From a checkpoint of a small transformer trained on Wikipedia.
Size: 14 layers, width 192, 6 heads of 32, MLP 768 tanh GELU, vocabulary 1222.
Architecture: LayerNorm before each block, learned and rotary positions, no biases in attention or MLP, untied embeddings, attention and MLP in parallel.
Training: 157M tokens, 4877 steps.
Each number is 500 + 25 x the weight over its row's rms, rounded and kept within 0 to 999. Layers, rows and columns count from 0. Numbers have three digits each. The size before them is the row's rms in percent of the matrix's.

# down: layer 11 MLP down (transposed), 768x192, rms 0.051, rows 393-424, columns 96-191
# up: layer 11 MLP up, 768x192, rms 0.051, rows 394-425, columns 96-191
down393 094:530486457516509482508518489521443505449452467493487515499502500520502481533504535469476518548483474493497490495491518521509498520503432478501551511484480515482496456498509495438471492501513530454474519502484535472477501525499537477443546503506454511466475504475485487525530498511505505463
up394 098:503512515553463490540469506467521492516495511490476506521476506480479499493530495494516459460491507540503536490530522540498525490501477499472464520531498450479483519520510493501500502581546518500462527460542516493501499496503511452462486460476493535489509465505510504495454503516529513512
down394 099:478505503485492528477506506507471467478539475464476472518479455555431515540451485495509540543532537465455509491505488496551416485511504492541535466514520479472495533490530510519471500518531473495455467506486490483509497521499489465496502518484489492494469514517481550419482490454497551535
up395 096:505536465530525488510522494486494499457489482483470459500486533518468499496466504492513496531505439503504435490537504520511521479469496502535513502468491478475502482514460516458525481496518477549463540518495492482541517507481455498504475499547441531514475506505508490522480497504491484453
down395 093:516472485534475539518485448520502451500558533508537504467471503496490517517493549497488488473519537512513495503488509496495459512510522520526526464524530500527473550519505478477523508509536492478461503470483502519489500489499546534515552445466513458480472504514510501468504492513531526481
up396 094:555505492458525508498476527482476476468506483510479500491502496460533540545504502558479506509505518487500491515487505497508521473544522491495476497515501530454486503502456470486494517489476513517477530515497534498523468482518518500502510468543472522523469529491467494472518447512492522494
down396 096:509492527487501517497492475499558505548482514526454494524502541513497506481456516499453488461559489510533499487516484503458495488477532519487510488476536513538514530481501509547485486547526519526495464533452488553514495526498539512518504514547479538530523513477500513499507493535477467521
up397 098:512508495495493481530481492489482539515480519434487482507513493490490477539507447517460507495520506543503503523545525488568466469461504515501481506528521521511519510521501503563481514524538528521479466499546464484536511508523441485498508511510513497521472481483552517498483493477458512514
down397 101:478504471485508490496550499511562524514512507470485513485514508532520509487512524504469511522490486538502527522444477500538473518522460524467506507492470526472523540502549489524476538518498489506525498483506514543474516548495495567508516549539460517500494492496474516502495489524503526498
up398 099:553504478496508496493480491515472535520499490508500471543482488472521474503515475476520489510551448479510486500565510502513489471525493504567513492502473494546488488496522540488527527480505524495489549524490514486508512483560500506478455480455533487521500443464517478502484525455552508529
down398 101:489484524495525497524518524443511440508494446533508525528543502498491540502498453512499499485489515494497473511525485527523500509453507487468523553485467487484500492460520447469501505542520543507512492488502547484505525523537503494498479540508507540507526484516511486502501520507523446477
up399 099:487513490516536527496506502475480476509538493499481492528565517456482514491497490494478522478521439516462487502547485462509503447573487496545529496501485526502534455521519525487501533533537474512486502520477477467491467482443488491516506483477590506490484493524497494499539518522506496485
down399 102:457528529472514526535522543498473469500491466479516481464496485475454493524571491476476499520460487485508533522499491528517525498481529467457533482473510506485488481480532512526534479527452491492503479500498460475518493520522503534528517510497519527487494441509480533519465499447469521528
up400 097:505504472499429475474512508480529506473557488492495533488515482458510491511474528528491556495459476488483548504519453540499504495485507523521524534460492489520483541488491493474467512518534479531494496484460533554524528478465503497481493526530528518486497506545458500501450512490483536538
down400 102:464518462529500481492496509500495522501491512491479556551467457477491477482485510494479522485530496491512500514522507483537510483486486507481515520521507465474553502473502467483488506476453453515502540494491443504523519522535503538481476468501504539503483499445471485466523489469519495496
up401 089:491539545510532508505492496483511456483497543535471511522503498537503509498544518505504476515513489473452491504540456508464531471474485476456497501515507498478478513490447441537497478495489461475524495518489515524511519475511495487485482503562501483503546521481511522518480506513460491517
down401 093:472518456512511485500514491489465505529482467515481484512523470484489515505532478505459524519471466462515474490527495520528444498513520536497514521493518450513504471481519532479488466557529498478510513523517507495493508546491479534545507508484479497499451463484493526514506472484550511488
up402 108:513486497431524532491490505477559489446485475517514522493520474525530505497429498521530535513532510511497458497532426469489542490552510524471510509483480486521492477496534475524500533494514503526502496511501483496516519483474502506472541498476493495519494504485537516514524458498548521509
down402 096:484504475517477516490507527540473518522520558489471481503526518475495532589528533497501515498510484467499549487474545500547491470469500454520518488533515500510509493511487536473509510505503515477462540530484538490490511558518515528521485512530522471512538509521514486450467562473468502485
up403 101:467488501507500506464475458505485510468465471505521519470563472500488517526524515511523498513537509536484517539488490498448488487513466538488474566489465540482515509508495511524502472514506541535485524512515504483508508517486521469495490514540515484481509456487489501514449489496501457505
down403 092:462520493538495500542556527491526492523528464472492501512471485537536506550534495515507542492485516499450509512515489515519527504521505456496526461502554481518521498504455496503460493519493520538527475486512491483491496463475502504509493488489521471507472517547492511503511471516506494526
up404 101:516531543477466498527467538462542514486468465500481451520516526505455547485494500497482494497501523505508542534527529520485484493477466496530485501518480429446467545519519467466503503510493507503541485534499499470500483479489505489486488528459497491490503505542506448525475471461537513476
down404 109:475527484509512491516508484484518464514509462538504528540528492521527471528463486485500514535485469459493486469499455513534526493509540494464469435524487486498516502510501499485510504536484513516504476521503525491532517508534490497515498511521551511458469504502501478496566490511453543475
up405 095:498549473508524508483537501511540488514514506533480449455535495513510522501465477562480540507541515458574515519532478504463493503524499456464486544480507522482511528474522506517458509471500493499546493484516476567497487460516456490487493491483501495526455536511556457532464538515478513508
down405 091:467469480486529535490508469499467470494504484516507544447498520534493510462510470533536540483519493468489482469488476482497453474507511500505493510509538492520513480486570483523479499529497506514484512536451517550528502504501477507465492505509522509526514561489493504554526503507494517501
up406 095:509506508523519490500489502500524497474465474468482508494486477548465501485511509490501559513481544516480546475508473484523513518494506515480474487517492540503504477486462536505536531502509510522495454524505485522491527501522529486487491447511488547506499464488495522483544475518504450524
down406 094:542493467537499478516533528525475541536476500540471505486491503532509493512516503494496490496503554510503507495548454517510507507438478494525517511495516499512506531543482516490491518547554428482489502494524510554488485502498519510530524516509475493535527518483483457533503516473509509459
up407 099:515517468519457499482508454474542515477478518510463484547510522474505525491499502539522545496472457493468532498490507470506503425521495506526547482537514473476547496532507480479525550489482488494476499544501494497506531465528508506482508499489518473491509487485535508444506503502493506509
down407 107:502515521557498544493554509518509497473506491422492539522521491521529522526491516495545478529495492511578502487493498480482504514475490524480504482511504525479514463514466520529520503525528524492506528462549500474535501492480503516508530489480492464510525476567495491502463492506497468536
up408 098:505460515474475466529519517528507526457487516459524515485505493472499556520479491513541544459503495490485530493489471521511494464500493489506479496505516521527465542512513485516550530487536482512525512538507505457540521486523514556504507470519485505482498455429492513506482493486540444496
down408 098:505485471519498523508499481528482504520493478528513562503472540481509514509508539461525515506502515510536475509519493505432485509447489497524508505459539500504510508433524474488476462544489484483504482484491470504454510503473469521518517461528502514517513480545496482536487507509493493531
up409 096:508499490457458478519501497506552440486524524502498518459442483497545489519536526533451480475547520494517490517491543511483457484513474485520487473456501478507464524497474485516495527500494538495525465521490495501547510480506533501516503540509497502504491491489482510487488525451513508507
down409 093:529513516541495502496470480504483485488502512516552525497537519446492518548501525529486541476460465475497481493514533527501529473496481501499497516540481514489521514472519490485480428487514475544482483484511480521492489494510504506469471522473546513524528493500511471501514525526472506489
up410 094:485525507494501540520532470510523483540499507444498464498497536484509476504503508505456452496516543512492465501481523460489483529504541465503545493519472535471528460500516490477500502472527488527504501464479466475461502454517472453507537486501497498482482508503497487500441500482521489504
down410 094:531491511492446450475508529501504492453431512517504521494486481492476492426510509465488459458475523513502526522480491507480506475494486489491504521502535506505464458506537516527519515527498514479483476479472480487520525512513514554531556509481535486505531490516523503498502499558508502493
up411 104:530513502513516528543493520524458487529528548517518490539508484487497544490491484487536503532520519467484447484490552466501518490504511520479493518523537481490544506510491526500555492526489512502524475485535544512484537511488498479502468506501533549461498498493520525526484506511536508496
down411 106:521511509484524485513531531488515526484504515530484458515489515513470501465515502440514520490476510457514466516494508476460510481493488481518485485511520522526508481555478496528552559486501502497541490534531507509521504530491479514469481499514493467483469514461465543471464478476512472459
up412 101:496473504492503468471480510495465527472466533538483517497551508532485536502466509508481510541521491476572499524495494465498469492474468483523511555494503512516509521572510497485534499516535511572530498518487474521475504502511484473490461510510516472503497519528511513501523534491501465515
down412 094:520407467515503508521476481476508485507491526512522475517525467484510539489478529472498502520470497498493443529483499525483497520480475490517456528501504521518485478486525524457460523520503543523516500517499455478540508508514531526515482475499487490502484502524490524486523502536487474503
up413 092:542549482494503495474518545465501527508533494536542503493448525516475499485523542502542479478514501525509495510485503506503493503489460485506461470471508496487491539515475530539485488486526510532524484505530488477499504515474483481500536507476511518465519520487479519468504496496508479487
down413 092:484523539549470491548479475548502517466478518505498491541499474483536509487482485523506444508488466441506475519513463482481478532466510487512522479522504506518491523471488482456488452525455523515469509488488472498478515482514514526508516462497477488466472470504478557507496530528537524537
up414 101:484543521466480490509478523525493476486466480479471483530497521485486507515484483508479500510525485479518531483500441499543526493499499525495530499503523475473470483511494520505520494516512510475499511512520501490514520479504518475489504497490420455451499487520482493503467518533508533464
down414 105:535529525483488479497506466450528486499491480523496514464485453409530546475532488482495526537495498509486464473428527505534492493509535458480493521492474512509452546504525450536493522499481496525441511503511491489530531506496532489494457533468533500506509551485488490506512483477497506496
up415 095:476533502517495479565495534473529478421508525488480468511508541507503490501499534522514523490483479506495509522509551496495511502467573498476483516491507515561502538501511490520502504509483496503521462481527499513515486498470449486497562496476515462473486516456507530467515536512500517543
down415 097:486472486490535504547535489465516475528478509497510530471523500544495529481537498495477463490496506533496506563494491528479558504529542510464498509509480485500537483454502488556455480498545499468490500486492531458524477461480529505514508535522479500428472475521517474482502510485482525493
up416 105:488516520480489479525501495486503448544440468512481555510512498520501508451493516482455499483522479496489519485509502486536506444506508482481471504512528463482513513472473501547491494476513452484514504495450488475479494534525520496465486480549444515485498543480465561531485476496511506481
down416 104:466472529483482478488499533416492522479499512508476561517476510502499450467505508525513470505513511509508490536447535487484509502530500504508451495442494484472478516483508459473488505525519509490483458484499489557515522477515506494512467499563499453504525454492491501508570494468513482515
up417 100:500533554510484504449498475482468490446432514520459479504480493453545508454491473490494537517525515513483493477517513484491499484538544517490499489510512504484503518474443507498459448498507473513523505497462502526474477555497468501458533477480490477489463531532507489528516531516474479477
down417 099:516491466478455552532506507517505524474506525471497477529508443497524503495485515480492543479464509482499494515499512467517484515520520484506430475472482505483517521499495505522502508484538479513532494522453503519481468534471461533477470460482520500540529488503487511466507479504517518533
up418 112:492493531529504468559492540459511471508514474522516504522474496511437465501494515499492508476487498508499475500487516537482514498496544490506469534574497496477528477487479484522496474487567463503488491513512506482535510524513544500489534571524488526497501502486533531518531490501513467532
down418 107:493484494508497460432496513525514485511520501526506494535485495533467481464520522473525476529470489536473475538484503538514515497453507495506532475500523528455503487484463488510508465503512446497573488563518499489486472504516503491526546520458496502481478493495508472470486520512508499506
up419 101:503485512497528490482472488531505463520522492523503468476541528486535538499533508520472555495482511507485472485496513546482508504488493524494494526454469496508493509541527501485554513498529485524513469504529511521549548509523531510482490505525494523549517469508491495497489529496502522469
down419 094:451480504516513502482498526477466464551493491474485516474453529486459491452495495515495541505482478503537534458493435484528531493499516529501548501502509486509479503556503484459525479525507498511475466493529448489467481526498519518495459494512494475512524526497511487506532508464502517460
up420 091:520497535511491484497466471489468510505520494503471541484476502515506514493445500495525492514464478423496519491557474490500522471472492460567455462466511519502469461483533507495474543474532475472505488492471486505547485536458502504497481476476512492493465504474488451485483536505472527481
down420 094:522485477511480493480511522477452451493486487501486450489502514502463480489492495501518507542481513534489473467484547490497512488533503503405568514498521486465522510517463531470491477502469483528504541510522505491462501428499470496508459526517503486505479502457495501523493475449485487519
up421 100:519484564509483539522507536496530446456521496487510546505514499501528489452484494417502507533508491474513465456521491478494524548494499498512484499497519500490546512505482513520497493516480490506476508544514472507513525503531480460517526500481483482483502547519473533496491490530464479476
down421 102:512448510518491468487499440525482497520478525431509472486539461463481505514527532582498515518507484501516542513466542521489510482508494505477524506507454517500499512518506463493489514466503495517531519443509501500497506481505479524471477477498554474542499468468513509444512494488462549552
up422 097:502512551470530477487507521538496507467489471480509525529512485493494505452486521518516498513491474492523490508508500523486492510507485459474496519538519493524471485444502524432479515494499536509499519491523481504553485495481498533481477503584502468495544523461449518521462523490451524517
down422 099:484495493529542475501552531457504534461534454474501488468485524452475476525496487467467460524513463501508533509481517479456509492511508487470484494502487525471479489518513501463467508517492576502534475521524497502469507486512495511493470514496448480492509505491513544514466485524487516491
up423 097:486491545514516518491474543458511480514505522494502501490482526535527459501499500483509529513490491505467453540494542516465531481520531488558500487488521472490459532518533516467512538492508499503474445515489496485533513482507551530509539525438476513459477506516506490497510516415477483500
down423 099:496498534481501500497480454531529492501443474505524557515523489527480502471465478535484527489492508487501491525529506504503480465447497500495509532506468516472476510488445525536449479461502490502508549475514505511545490469491496537493509482511529487513505487481488471508494508533487543493
up424 098:492509516507474474463490515448518494526505518504461502529487471475483473475497522482508492498519525486491545474466510548520427501518509477517507497523526423503534531465489553495480468513534525523480502541478463529524488527545487499476484510510533497482543506498511472506490511527529474499
down424 103:475514468544462539502495507505456481510479484517508512493493475498504545482479498503489539523502485488544500503492534486476501465497526540473467481459476480494496502491536511501505462491554487519508467540502520503456463479487484505487527457492509456501513469483512467487478500523480460512
up425 109:492484497519507470525502487468518474493461510511457464430498510485485496525492494512505468442493443465507506499506494489492470543508437491511513470517497507522522534424511499493480519525511451452462481535475518481485474489457469464463494479498463476496468469501474504475466459513476466500